config.toml
d_mlp = 704
positions = "learned+rope"
rope_base = 10000.0
init = "normal"
init_std_up = 0.0398
init_std_down = 0.0
lr_mult_up = 1.27
beta1 = 0.95
beta2 = 0.98
grad_clip = 2.0
decay_shape = "linear"
dataset = "wikipedia_en"
Each number is 200 + 40 x the weight over the matrix's rms, rounded and kept within 0 to 999. Layers, rows and columns count from 0.

# v: layer 7 attention value, 512x256, rms 0.361, rows 410-462, columns 64-127
# o: layer 7 attention output (transposed), 512x256, rms 0.33, rows 410-461, columns 64-127
v410,241,220,221,178,176,249,165,237,222,175,194,204,209,222,181,225,163,179,177,224,135,237,244,222,208,138,167,192,180,209,216,210,199,138,192,184,263,201,200,248,239,221,225,212,241,159,177,247,248,227,176,199,159,197,159,232,263,183,196,195,185,210,164,184
o410,184,219,188,184,189,157,226,222,116,196,214,251,208,211,306,210,260,200,200,192,188,156,147,183,187,204,224,148,216,128,152,243,203,252,167,175,146,199,197,226,208,223,183,226,227,155,169,173,170,154,83,184,244,225,185,225,215,229,217,181,213,185,185,207
v411,231,197,200,185,217,214,278,241,178,165,255,214,192,220,229,215,212,219,189,177,183,205,138,190,214,209,161,197,213,211,185,153,185,179,195,212,209,242,197,179,213,200,168,268,210,175,158,180,220,191,163,165,169,208,238,173,216,197,181,197,153,230,215,243
o411,157,198,208,161,258,203,178,252,180,220,178,150,187,225,230,191,247,274,184,187,203,191,138,193,175,204,218,242,167,219,212,239,216,211,230,179,197,194,210,192,179,293,214,189,235,213,192,229,162,167,213,140,159,252,154,225,229,144,120,200,182,153,191,181
v412,259,207,180,211,206,181,200,208,219,181,202,186,232,175,160,197,198,180,170,198,210,226,165,286,236,195,252,189,212,166,190,215,176,159,229,188,152,187,183,202,205,200,253,200,156,228,187,211,165,255,157,191,211,248,236,248,145,188,211,222,205,192,183,207
o412,204,234,218,239,245,214,173,166,209,160,274,228,213,198,194,154,191,202,183,198,183,208,182,193,264,230,218,234,183,243,230,211,186,190,177,215,213,195,172,196,178,209,258,153,180,216,232,108,151,221,229,224,236,172,171,134,195,228,141,254,166,209,169,151
v413,112,173,150,148,180,165,284,199,234,134,147,212,193,189,234,176,164,138,91,154,237,165,187,231,150,321,221,239,232,222,271,199,176,184,265,212,240,173,203,189,226,176,199,173,285,213,273,197,176,217,211,255,185,215,256,180,171,254,188,193,216,211,149,197
o413,222,203,196,213,223,159,235,186,170,156,220,190,239,184,248,184,221,226,169,264,256,186,189,185,116,199,214,206,196,211,199,176,263,212,199,176,171,205,233,146,172,200,220,201,125,234,166,223,180,148,240,238,167,340,206,143,282,182,211,282,231,214,207,237
v414,205,178,222,256,207,239,193,208,214,168,210,203,178,205,185,187,204,194,196,235,208,238,207,181,196,210,179,210,125,216,264,228,263,275,167,189,170,182,204,245,193,162,186,205,166,245,205,194,231,166,177,166,238,251,167,221,159,209,228,196,155,277,139,209
o414,211,198,156,195,224,182,240,190,179,222,227,183,214,228,150,210,244,254,216,187,174,154,210,188,264,220,220,188,232,230,164,204,158,232,232,196,200,217,188,217,172,199,197,204,235,209,201,236,155,217,175,199,149,117,222,220,227,212,194,227,222,184,150,198
v415,192,151,196,190,216,215,178,221,182,187,158,179,219,244,195,219,153,213,193,170,209,209,202,273,189,235,204,209,201,184,176,173,227,186,225,104,148,192,239,313,287,248,128,243,168,188,74,227,232,166,213,224,202,243,237,144,153,196,199,237,282,185,208,223
o415,194,241,247,191,149,223,216,181,147,208,242,222,160,219,144,219,173,195,183,171,217,164,143,161,168,193,183,233,265,216,154,239,235,174,219,170,158,212,227,184,239,277,201,174,241,194,133,202,194,211,225,235,226,152,146,139,190,198,225,193,160,187,183,211
v416,209,150,172,162,199,222,202,258,190,146,192,190,182,242,129,223,199,181,223,212,207,179,190,205,213,109,170,144,161,275,172,191,267,190,215,227,160,198,259,238,264,175,167,212,209,181,248,294,212,231,226,205,210,142,130,223,279,266,203,232,205,171,215,147
o416,199,185,218,181,166,177,246,125,178,221,192,276,226,157,240,216,170,237,234,151,223,195,170,213,246,226,216,207,183,196,204,193,281,200,234,169,280,157,103,197,178,218,209,209,233,143,227,277,235,183,118,223,171,209,222,180,203,239,224,243,191,180,230,189
v417,187,206,222,179,172,136,237,285,208,177,195,222,208,149,225,199,226,154,166,166,191,168,186,244,159,209,237,245,199,235,211,187,206,260,209,229,200,213,226,191,232,164,139,234,166,181,280,209,172,140,174,168,222,184,223,233,217,180,193,204,207,215,195,199
o417,191,196,186,172,194,223,218,213,181,154,147,195,219,178,186,144,197,289,217,175,226,144,244,234,219,209,224,215,202,270,197,187,205,237,202,186,205,167,158,225,268,196,227,224,196,181,213,207,151,198,217,183,166,223,206,198,226,188,220,235,179,214,191,229
v418,127,236,140,275,209,198,250,210,191,185,192,219,224,193,220,243,208,156,195,131,170,257,258,293,203,255,243,245,165,127,206,217,245,213,224,191,166,210,262,177,196,212,249,209,173,256,169,181,196,138,207,219,208,252,170,215,155,201,217,168,266,212,182,208
o418,209,243,197,215,272,220,191,207,203,213,211,183,216,150,194,177,194,188,180,260,245,256,245,159,227,259,244,187,196,176,210,211,178,216,225,212,165,167,165,172,206,145,206,247,155,172,186,204,267,193,243,167,197,160,223,252,244,221,205,222,229,171,203,165
v419,263,170,210,173,235,175,231,222,197,251,214,206,241,228,192,182,242,139,192,196,188,207,202,233,148,282,197,177,185,131,152,182,203,177,161,206,249,202,178,154,183,215,178,170,193,199,229,222,171,250,161,182,177,130,209,227,191,205,203,203,218,211,182,177
o419,175,171,248,246,232,246,161,196,202,217,197,205,158,183,271,261,262,157,194,188,213,204,204,248,169,202,130,186,180,168,208,199,203,214,243,190,193,229,177,211,216,207,259,184,184,173,172,146,161,218,217,204,146,231,239,224,254,231,163,210,224,221,222,207
v420,173,219,181,185,185,231,209,220,174,217,226,224,217,256,192,202,207,232,165,172,217,302,223,159,172,234,170,185,242,265,237,131,229,233,167,254,258,186,245,175,246,210,126,155,239,181,227,189,226,203,194,188,172,121,216,229,231,239,212,173,242,179,174,244
o420,231,229,140,147,215,196,189,222,222,227,177,147,189,194,191,222,158,211,142,174,185,187,231,191,216,213,195,166,231,159,172,226,204,193,202,207,211,231,120,213,229,233,267,161,147,206,169,196,206,202,186,220,226,283,217,182,219,196,215,165,182,226,182,209
v421,246,188,129,251,183,168,250,155,225,233,214,208,201,226,210,186,211,179,180,179,240,230,168,181,218,199,227,187,171,113,264,228,166,181,193,229,261,183,133,170,156,170,182,240,177,230,192,221,192,162,100,216,229,258,248,252,174,179,246,153,205,208,164,154
o421,115,169,203,219,193,217,170,185,190,220,203,168,177,183,207,203,170,213,203,253,192,191,184,222,174,248,234,203,178,249,219,188,161,215,229,192,220,170,195,174,135,129,228,204,219,184,187,227,184,190,253,277,196,225,198,215,198,198,218,206,263,196,217,219
v422,175,167,155,166,189,280,152,175,177,200,184,167,224,233,238,158,214,246,185,166,209,208,238,200,215,149,157,197,205,179,181,216,214,214,157,184,213,224,278,267,242,219,241,201,225,176,185,244,179,214,187,151,187,128,205,182,272,246,195,193,180,191,247,262
o422,196,193,196,182,190,203,261,169,160,208,222,236,246,122,190,216,180,203,209,203,207,137,193,188,181,251,226,223,222,162,191,210,143,189,176,192,174,216,218,195,262,250,194,174,228,218,264,192,226,214,149,229,245,265,193,151,162,192,213,171,207,150,145,269
v423,231,172,180,214,198,128,178,227,214,185,137,186,162,207,205,166,128,178,212,176,250,149,168,249,92,194,252,159,250,241,220,226,212,198,229,221,240,170,182,242,149,123,164,178,205,195,229,186,172,154,163,172,231,144,144,211,166,174,183,210,195,174,238,208
o423,197,190,201,206,164,250,210,238,209,217,186,211,226,208,175,191,211,172,195,235,237,195,210,199,194,160,221,203,203,234,225,217,238,206,222,227,251,141,171,147,184,268,173,208,160,242,194,215,155,244,176,100,193,188,197,206,263,262,231,215,150,189,182,194
v424,259,201,184,247,141,155,249,238,183,152,158,200,196,246,264,201,225,161,166,153,217,235,189,188,165,225,224,239,227,195,172,154,197,242,194,200,226,200,219,250,174,218,128,148,241,178,196,244,175,222,202,221,247,237,248,200,171,121,198,220,217,203,169,181
o424,163,189,198,129,239,212,203,165,191,197,191,177,212,173,181,154,199,218,146,191,190,207,235,200,221,198,231,150,208,167,185,160,187,200,193,185,167,160,175,208,213,234,246,200,187,266,198,203,171,210,234,251,233,164,179,197,226,254,179,192,175,216,143,182
v425,225,145,156,209,267,199,177,161,203,210,228,233,210,206,209,193,199,147,189,227,205,97,224,217,170,236,229,154,207,211,142,192,157,197,191,173,184,191,234,236,224,214,181,227,170,195,226,210,136,153,165,157,190,154,243,218,216,206,174,194,267,274,223,194
o425,182,212,197,203,170,201,123,198,144,238,264,199,193,161,195,233,201,225,162,210,213,168,180,197,266,216,201,171,172,229,227,152,254,171,197,194,168,232,194,208,172,233,215,232,204,129,203,205,226,213,128,186,145,208,151,170,187,198,149,241,170,212,102,203
v426,182,176,209,269,202,190,196,223,184,166,170,169,178,203,218,239,244,132,171,145,191,172,206,223,234,236,188,165,239,164,229,182,194,251,171,180,215,175,199,133,173,147,242,167,186,247,268,233,214,210,226,245,203,178,191,256,231,219,190,232,194,174,200,141
o426,227,152,264,210,187,174,177,216,180,148,174,187,212,191,232,204,276,189,221,183,202,252,208,200,230,128,221,194,217,231,245,146,169,278,194,148,185,178,246,194,182,228,168,190,152,248,191,226,183,181,218,146,172,187,206,230,195,203,118,218,231,159,245,216
v427,197,164,170,243,167,184,233,191,188,198,166,160,224,221,261,269,175,150,195,205,239,167,199,146,226,161,207,200,224,196,181,239,197,187,149,177,215,138,166,196,174,208,158,189,180,139,157,137,186,181,180,158,191,183,220,177,147,197,211,235,175,186,187,224
o427,161,213,171,214,209,272,198,149,192,200,194,269,192,253,175,194,168,192,230,185,236,211,248,227,259,203,225,216,212,205,227,245,215,211,202,187,209,173,207,189,159,255,208,151,234,230,245,154,211,196,169,183,219,232,212,220,219,221,176,204,192,240,221,228
v428,211,186,212,180,194,180,287,233,177,191,220,155,213,188,240,157,169,241,231,173,148,203,165,283,230,215,195,165,184,207,179,235,195,168,177,196,169,171,288,165,212,180,220,211,217,171,178,164,197,224,157,209,210,161,227,177,177,197,171,259,147,215,179,240
o428,166,218,263,183,185,190,184,198,174,200,198,221,203,208,173,211,209,219,173,163,187,204,182,197,242,158,201,259,208,279,211,201,199,165,203,221,257,150,261,163,199,192,233,166,169,210,184,182,210,221,183,215,224,226,165,195,168,214,236,178,165,168,187,228
v429,171,177,215,263,212,207,217,187,238,175,177,219,200,253,199,173,182,130,159,183,187,150,185,181,207,214,156,180,187,217,170,206,158,168,172,254,243,185,164,173,221,192,149,192,236,227,222,211,222,197,144,206,205,150,202,203,266,172,135,192,188,213,168,203
o429,215,165,235,236,271,149,176,129,141,190,183,231,186,261,207,182,198,206,163,227,220,188,215,169,176,200,180,169,191,171,244,186,197,198,205,196,209,189,126,238,206,187,183,196,203,194,181,207,173,189,256,228,213,273,224,193,268,155,211,232,197,208,143,252
v430,202,156,204,196,205,182,221,188,187,202,127,213,219,270,215,226,248,207,148,192,279,194,226,208,300,191,157,169,183,226,258,153,234,182,138,223,250,187,159,91,193,172,151,214,202,192,248,232,182,254,182,178,198,247,189,209,236,214,173,210,175,205,190,143
o430,179,153,207,251,236,193,204,144,178,194,218,166,198,184,168,216,209,174,207,236,210,196,158,195,186,195,150,135,224,133,165,182,142,168,282,187,178,188,137,201,144,269,230,119,168,245,185,152,132,166,190,251,157,231,181,176,191,184,197,199,189,252,207,206
v431,142,259,161,239,167,176,218,175,129,253,180,318,249,237,179,131,153,197,217,191,200,276,168,209,207,256,208,199,191,197,167,205,203,143,221,241,175,231,238,206,257,210,147,217,198,262,219,227,175,173,179,202,218,81,143,144,210,195,244,152,262,153,208,259
o431,180,215,206,241,175,165,196,199,185,202,190,185,236,208,156,171,153,184,183,192,196,222,207,202,191,242,173,188,194,197,270,185,290,209,170,204,215,239,190,195,226,188,110,206,184,207,189,198,231,213,212,248,160,182,229,222,292,201,227,205,250,242,232,237
v432,218,203,240,263,214,206,232,193,226,168,239,227,232,256,146,174,135,207,172,202,265,151,218,236,193,199,236,191,229,208,244,199,224,142,221,227,167,218,129,204,153,232,251,186,229,218,263,192,170,210,219,180,229,117,196,160,214,229,194,263,184,251,169,152
o432,185,166,231,198,148,201,209,178,211,166,218,189,162,176,245,140,251,211,155,170,190,204,213,183,221,197,172,182,239,222,190,232,235,212,147,109,224,174,153,205,167,176,175,185,205,198,202,235,139,185,221,233,196,217,239,173,220,212,195,161,187,176,227,140
v433,145,249,199,216,207,217,184,215,184,177,192,164,233,184,186,207,213,137,205,263,179,195,221,317,116,191,201,169,234,200,168,169,169,243,200,97,136,205,292,232,221,216,213,211,136,214,203,238,224,192,209,264,180,153,223,201,309,210,243,211,253,244,236,203
o433,209,146,177,171,193,221,240,240,204,233,272,147,203,175,232,223,223,169,166,179,200,182,137,172,189,214,307,181,197,217,170,181,236,177,225,177,219,165,216,217,164,153,228,225,207,170,223,239,212,209,161,204,203,243,185,196,206,228,148,210,235,172,222,195
v434,222,200,225,186,166,170,230,188,198,172,213,199,179,190,241,172,211,191,210,242,175,165,157,246,197,243,219,198,191,243,186,208,181,238,215,201,182,207,203,191,216,176,169,176,180,197,191,208,223,177,156,182,234,165,211,186,178,138,221,192,168,137,167,192
o434,178,156,224,237,227,172,200,204,165,156,222,154,186,201,203,239,236,264,236,219,188,186,209,187,200,174,176,179,189,216,216,180,181,213,179,171,159,154,263,230,252,246,184,183,202,218,254,263,176,252,228,191,180,177,154,145,227,237,221,177,200,200,214,210
v435,182,187,244,223,232,201,212,192,161,165,214,219,192,189,206,194,198,210,198,177,205,193,162,181,208,196,219,228,178,248,258,205,162,214,235,228,157,204,211,193,198,170,204,135,210,243,200,200,227,192,191,148,229,218,137,164,158,229,220,219,200,216,192,171
o435,201,231,213,223,168,137,152,206,225,147,187,207,169,257,214,239,231,193,230,234,181,215,191,228,200,223,202,211,219,225,191,236,199,214,190,207,205,181,193,221,241,239,231,144,167,207,230,219,202,238,250,235,196,201,179,153,193,209,253,187,179,221,230,161
v436,169,228,172,259,305,235,221,180,163,228,150,237,236,135,208,202,222,197,194,150,274,207,218,180,228,205,211,214,154,248,228,200,186,173,217,255,165,248,169,206,204,209,152,175,161,205,178,216,162,179,165,206,233,197,221,225,193,137,166,153,129,193,163,128
o436,194,197,211,237,202,208,157,182,186,160,193,230,195,237,194,194,212,224,240,227,222,165,180,182,238,286,194,183,222,204,247,225,166,273,244,211,139,145,171,216,165,168,227,232,183,186,105,163,157,227,201,238,218,172,147,197,247,207,157,231,232,191,179,232
v437,180,228,236,237,190,270,177,191,194,251,229,182,213,229,166,217,183,223,215,186,242,215,170,188,207,200,252,143,232,257,167,202,126,248,168,188,214,258,212,259,223,160,216,223,90,183,155,256,184,201,153,203,144,232,213,243,209,193,192,189,248,199,154,244
o437,205,254,119,233,224,174,230,219,175,165,193,241,232,164,204,244,181,163,215,180,174,189,200,223,199,256,187,219,155,275,186,199,206,192,218,185,212,230,191,204,183,175,173,216,288,252,208,216,185,215,215,226,219,220,192,138,244,184,168,221,243,166,143,235
v438,237,204,163,157,250,151,182,180,202,190,228,175,219,230,156,206,276,186,193,231,156,228,192,183,139,217,160,197,225,193,225,163,186,193,169,196,157,229,194,211,148,253,160,208,169,206,235,239,187,225,239,216,196,223,274,253,179,209,199,156,221,191,236,180
o438,206,222,218,219,136,149,221,225,214,198,175,159,227,166,138,209,185,188,170,200,222,224,180,188,223,154,208,196,235,223,271,195,210,204,177,193,118,249,199,158,143,132,205,232,171,161,201,218,191,168,175,199,185,188,274,203,160,189,196,189,192,185,228,177
v439,176,227,213,208,254,212,262,221,219,241,189,190,199,185,231,175,209,222,113,238,127,243,228,220,201,260,178,202,208,120,194,195,212,207,161,151,151,240,196,218,266,279,246,224,174,187,200,223,170,238,167,268,133,273,239,266,199,178,168,241,159,248,181,154
o439,243,211,193,167,178,154,219,214,163,289,254,231,301,160,181,175,193,220,202,188,207,225,169,198,181,206,260,167,164,198,206,219,172,153,174,220,168,260,214,159,136,179,242,246,210,97,180,211,134,163,165,238,180,267,113,249,204,218,193,255,215,172,203,248
v440,208,226,224,256,172,181,197,115,205,248,255,257,189,169,238,157,166,217,229,226,202,173,205,113,214,133,188,164,188,214,159,146,194,188,208,168,209,222,220,255,200,245,188,242,182,202,316,247,228,216,222,207,185,248,177,184,126,187,184,166,166,165,219,156
o440,195,137,182,218,198,144,198,135,173,234,193,170,258,192,193,185,170,211,218,169,192,209,189,271,196,198,164,180,149,192,228,158,171,207,195,204,199,244,197,236,259,201,198,179,225,162,172,183,190,213,234,213,141,175,209,214,136,194,243,141,244,203,209,184
v441,222,188,131,224,141,175,152,180,191,201,213,198,214,251,280,208,231,168,270,181,258,188,245,157,203,241,183,122,203,197,176,192,156,180,203,268,221,172,199,205,180,112,156,148,283,137,195,237,143,197,220,159,244,139,164,222,192,223,167,226,141,215,214,163
o441,180,220,228,227,150,168,179,165,138,187,132,202,184,178,237,146,244,236,165,204,187,203,128,227,206,217,189,183,197,165,222,162,196,157,246,157,226,190,154,131,204,224,156,176,193,259,217,192,227,213,170,184,214,182,209,171,206,195,207,197,173,205,218,205
v442,182,162,216,147,235,237,174,158,197,228,273,181,268,211,192,135,203,183,189,190,171,192,180,180,149,253,188,259,237,224,139,307,216,199,195,183,223,246,203,212,268,267,241,197,188,221,152,289,182,169,173,176,202,224,208,217,218,247,195,240,258,186,214,237
o442,200,236,244,200,175,198,181,249,215,251,203,196,176,166,215,177,192,205,201,156,209,205,194,216,189,236,134,276,192,170,200,157,209,187,139,204,130,254,227,162,248,177,261,220,231,186,224,243,218,190,227,219,184,267,229,167,232,232,258,184,170,170,193,209
v443,239,195,188,185,225,221,151,196,205,198,183,209,218,198,235,206,195,167,196,287,250,153,237,216,193,189,149,227,194,154,241,246,195,216,246,201,194,203,245,175,209,197,214,185,189,238,202,243,145,226,218,178,227,193,168,165,224,157,233,178,192,229,190,205
o443,198,205,188,180,191,210,236,222,207,230,181,189,192,207,185,184,209,189,242,237,215,215,224,230,158,223,225,202,199,150,252,153,198,155,145,202,184,248,140,214,204,141,193,206,154,188,226,186,188,202,201,199,263,165,197,226,157,245,184,158,208,226,204,167
v444,221,151,165,177,208,222,256,257,208,197,209,210,214,172,172,166,279,238,229,256,168,189,190,137,225,174,195,203,200,195,233,224,217,164,185,211,177,196,208,230,159,269,219,202,201,192,167,222,131,216,207,200,175,270,222,246,172,243,167,232,214,217,214,195
o444,228,157,118,201,168,223,278,168,216,164,288,225,260,155,212,146,224,206,208,280,234,246,199,208,176,183,127,232,244,185,163,186,234,206,200,222,141,205,221,160,240,184,221,242,240,190,233,236,220,266,282,228,226,183,193,265,164,276,142,229,185,218,175,233
v445,230,233,201,206,236,183,198,189,194,165,190,241,195,169,222,166,194,214,142,173,206,150,255,181,176,205,275,197,212,181,205,226,209,188,255,187,164,203,202,218,208,260,233,200,187,258,234,165,240,220,249,171,162,232,218,160,142,191,169,166,176,203,217,180
o445,198,226,222,223,247,201,206,148,212,158,233,187,182,141,192,152,220,233,205,228,218,216,181,179,195,219,220,127,211,160,207,162,209,134,169,268,183,190,209,238,194,256,165,234,140,223,168,236,204,196,207,135,232,205,229,225,179,174,182,219,186,153,187,241
v446,199,190,191,224,257,186,156,151,160,141,304,230,219,234,235,196,195,204,230,107,188,134,185,200,203,195,227,205,154,212,212,212,144,191,158,214,223,213,210,233,182,191,213,194,172,148,116,156,220,188,216,180,178,163,167,221,203,216,218,212,204,218,156,151
o446,232,192,206,212,195,212,241,171,172,280,125,192,170,202,207,180,221,237,210,209,226,235,188,152,200,266,211,227,212,259,231,192,169,224,219,156,198,204,154,179,240,260,169,201,162,266,154,188,214,186,207,183,175,200,171,159,210,184,254,179,202,153,221,246
v447,284,164,139,186,261,206,215,203,184,184,259,155,129,208,201,196,214,183,206,194,168,206,168,173,229,226,150,196,167,186,142,234,298,191,174,201,224,225,206,108,224,155,131,233,205,211,102,196,228,229,164,221,186,199,219,225,227,218,174,234,242,197,225,211
o447,174,223,204,221,157,191,240,234,106,201,234,195,234,246,163,261,127,211,230,185,152,205,186,149,203,266,144,236,175,209,214,222,240,237,255,177,282,196,183,155,176,207,224,133,180,225,224,236,215,233,184,220,259,223,179,183,221,153,170,210,233,216,168,269
v448,119,248,251,242,194,226,196,181,141,149,147,245,282,203,183,118,175,147,151,263,210,182,219,239,176,238,168,237,217,220,204,230,200,177,164,199,262,202,140,183,174,189,214,193,171,283,187,206,159,142,164,171,165,264,252,260,193,235,183,217,202,229,153,216
o448,201,223,193,243,209,210,177,228,212,190,247,120,207,171,168,160,212,202,222,274,194,201,223,228,157,200,233,171,193,182,182,202,179,180,163,211,153,223,247,166,172,214,250,169,202,229,152,178,181,174,237,265,148,270,151,181,230,248,189,213,219,195,266,185
v449,173,182,200,252,179,241,231,172,201,185,176,262,176,217,225,213,204,178,230,126,234,223,157,176,246,252,302,190,200,160,175,180,167,253,268,212,183,242,228,161,222,175,238,145,174,181,263,155,216,197,254,228,222,184,216,167,199,131,207,241,250,262,198,175
o449,220,231,223,233,177,208,170,192,176,191,206,187,151,204,190,140,207,212,111,158,180,269,221,196,150,244,247,144,223,210,205,219,257,238,250,251,158,119,229,188,141,221,179,190,163,211,193,214,177,227,189,225,183,158,221,191,200,151,112,210,228,205,169,197
v450,240,204,258,179,231,286,184,224,190,217,154,179,207,215,152,253,282,191,177,181,160,231,161,286,158,194,241,180,199,178,220,206,223,173,232,211,169,172,263,174,230,244,191,213,247,263,132,209,238,218,202,191,149,260,225,195,211,259,255,163,210,217,182,283
o450,232,202,142,170,201,201,264,199,154,275,191,170,243,213,205,216,220,170,232,253,229,161,244,173,229,218,189,200,252,226,196,196,217,241,217,172,179,216,224,167,199,155,177,213,259,194,174,170,233,202,163,252,194,274,251,182,157,192,184,208,167,207,160,193
v451,194,148,127,146,194,157,218,164,166,287,171,274,169,237,179,194,240,212,178,163,145,184,199,208,211,226,271,172,151,250,179,190,150,259,252,225,157,224,170,240,174,189,238,191,183,234,189,188,154,207,248,186,135,250,134,173,165,188,187,203,201,178,237,191
o451,236,194,267,258,258,181,187,192,154,249,126,179,181,191,238,229,211,274,261,245,165,209,176,138,179,182,188,198,199,209,251,263,169,171,154,174,149,212,116,179,274,221,211,190,232,181,232,200,163,228,245,179,200,90,271,258,166,229,155,235,150,243,164,182
v452,206,227,141,241,176,229,233,219,219,206,196,249,208,197,167,222,195,167,241,124,220,229,152,183,220,231,213,192,287,245,189,250,221,193,142,184,201,225,262,185,252,153,251,200,198,205,137,187,172,163,187,235,210,195,236,245,201,229,178,267,227,150,240,183
o452,181,220,200,200,204,227,217,214,164,144,193,203,163,256,189,167,209,193,225,170,151,218,214,162,191,253,193,225,194,208,180,150,237,191,185,233,180,150,219,156,203,191,191,160,218,188,167,230,225,193,241,255,228,260,199,202,234,153,185,155,197,225,204,195
v453,190,148,221,194,196,204,182,168,129,197,173,213,216,211,268,209,233,188,175,129,182,191,118,222,241,168,236,186,222,234,148,196,213,208,303,177,182,187,240,170,186,227,241,217,212,139,220,211,210,187,252,203,174,220,195,171,182,142,250,150,200,227,188,228
o453,206,151,178,219,201,218,189,188,176,218,170,225,179,127,212,193,248,183,194,226,220,217,240,226,206,254,182,185,131,230,228,179,134,150,259,192,211,202,186,222,241,215,205,210,199,223,175,230,179,218,207,184,215,153,208,182,238,185,201,231,198,150,201,213
v454,221,151,224,273,228,196,195,143,251,229,244,227,151,173,163,185,226,171,239,225,178,207,223,206,154,251,242,241,205,161,264,157,285,235,155,213,198,227,179,183,134,267,195,164,231,214,170,167,187,176,232,184,242,249,248,136,274,141,224,163,222,213,233,157
o454,187,179,166,258,178,214,121,266,135,176,230,156,212,212,199,194,234,86,258,179,156,276,192,179,188,211,166,213,226,177,195,180,134,203,152,186,169,175,157,196,197,187,240,199,132,158,193,170,140,181,236,143,152,133,184,234,197,235,183,210,197,198,238,164
v455,148,222,248,191,215,143,243,181,292,228,123,215,204,177,188,210,204,181,171,177,165,242,173,295,149,196,177,218,204,198,154,166,130,162,232,179,134,125,181,231,169,257,168,213,234,249,231,169,226,226,167,197,159,261,221,196,209,187,152,231,203,192,178,246
o455,252,196,217,167,238,215,157,174,185,206,207,209,150,170,199,166,168,213,220,241,184,201,208,211,214,180,199,145,184,187,178,206,264,200,178,260,186,220,262,228,216,177,208,149,200,209,173,148,201,188,186,153,166,245,237,238,200,179,172,164,64,234,167,186
v456,164,184,252,166,208,206,197,141,211,208,137,234,175,208,182,224,195,218,152,189,192,204,146,268,233,147,155,190,153,246,213,249,280,208,118,138,208,176,229,194,214,242,191,217,161,226,183,218,183,244,197,207,171,252,217,217,226,210,219,170,208,194,202,222
o456,258,196,111,224,157,178,262,174,199,148,217,239,154,185,181,221,196,188,243,144,198,213,206,196,237,207,192,173,211,204,194,208,179,152,200,260,128,240,263,192,204,216,187,148,144,191,228,159,182,180,181,208,219,156,148,161,198,262,269,185,171,236,253,165
v457,222,209,198,174,254,195,191,182,209,152,130,264,211,236,164,164,154,248,208,192,245,237,198,165,167,199,226,249,172,211,225,193,212,232,228,223,208,204,214,150,138,173,206,160,210,169,230,112,194,195,247,176,158,234,147,126,142,204,174,214,214,150,209,198
o457,199,177,192,197,205,237,131,198,230,170,278,229,213,218,228,186,191,185,161,252,161,172,273,168,176,193,176,160,237,187,221,199,229,263,199,234,222,254,219,218,187,201,187,142,161,196,163,165,210,265,216,254,177,137,227,229,211,220,192,180,131,208,171,187
v458,197,143,196,137,263,250,186,243,171,219,214,203,175,221,160,169,208,235,203,236,131,215,255,136,192,184,189,209,191,198,183,177,229,173,190,215,233,204,234,150,280,173,179,185,168,219,247,257,203,222,201,182,245,291,233,169,170,227,201,122,192,209,186,185
o458,225,265,234,224,218,151,193,194,176,230,233,206,196,205,282,243,207,248,221,151,165,209,225,138,212,175,187,240,156,155,227,237,180,183,207,236,209,247,182,208,177,242,172,206,151,198,175,166,190,177,230,239,205,198,170,172,125,241,162,223,262,137,191,221
v459,220,207,170,196,243,260,152,211,239,283,234,175,178,157,201,178,153,191,193,216,172,228,163,212,233,140,287,193,188,156,135,163,191,271,231,159,209,300,245,225,252,219,239,238,188,126,147,163,222,194,253,183,240,207,265,225,161,246,169,214,220,224,215,155
o459,159,182,141,222,140,220,207,207,168,250,222,237,255,247,229,208,185,240,235,146,257,163,234,191,278,180,228,175,194,157,198,199,246,165,221,218,184,234,201,237,131,209,155,202,218,160,201,210,200,171,137,143,179,216,196,184,165,157,159,206,217,135,136,213
v460,201,270,216,189,241,253,201,212,200,169,210,164,235,173,226,174,165,202,217,274,141,242,194,237,214,121,195,206,158,175,231,228,181,223,160,148,141,240,247,205,202,242,216,200,205,253,233,198,183,222,230,182,169,133,193,158,159,137,198,158,268,189,127,207
o460,186,178,227,174,170,105,157,225,199,236,200,168,220,232,217,200,266,171,222,223,239,233,198,202,215,195,194,240,164,221,186,252,239,197,156,182,212,240,231,237,186,204,221,209,182,193,155,180,213,122,203,173,192,93,272,213,182,190,190,249,205,236,167,176
v461,192,228,183,206,208,206,158,207,178,227,189,170,172,159,216,189,194,181,218,245,208,189,218,195,171,186,243,236,135,164,154,210,162,214,219,246,163,199,163,204,163,156,284,255,213,160,225,238,142,205,201,147,127,176,175,175,200,184,196,180,224,221,159,173
o461,161,139,172,213,200,211,244,210,195,222,211,198,195,201,189,211,239,218,214,184,193,224,257,185,219,214,219,215,224,173,242,201,190,184,198,185,232,208,179,183,220,213,223,217,227,172,246,206,204,242,206,186,281,158,180,218,182,187,213,160,194,186,211,169
v462,189,249,224,199,223,184,167,179,229,159,188,203,206,161,235,197,225,198,180,145,212,219,121,263,184,247,235,182,185,235,236,185,156,206,234,114,133,162,304,223,160,226,165,226,178,157,174,206,215,197,150,201,192,176,200,194,197,152,202,219,204,212,210,103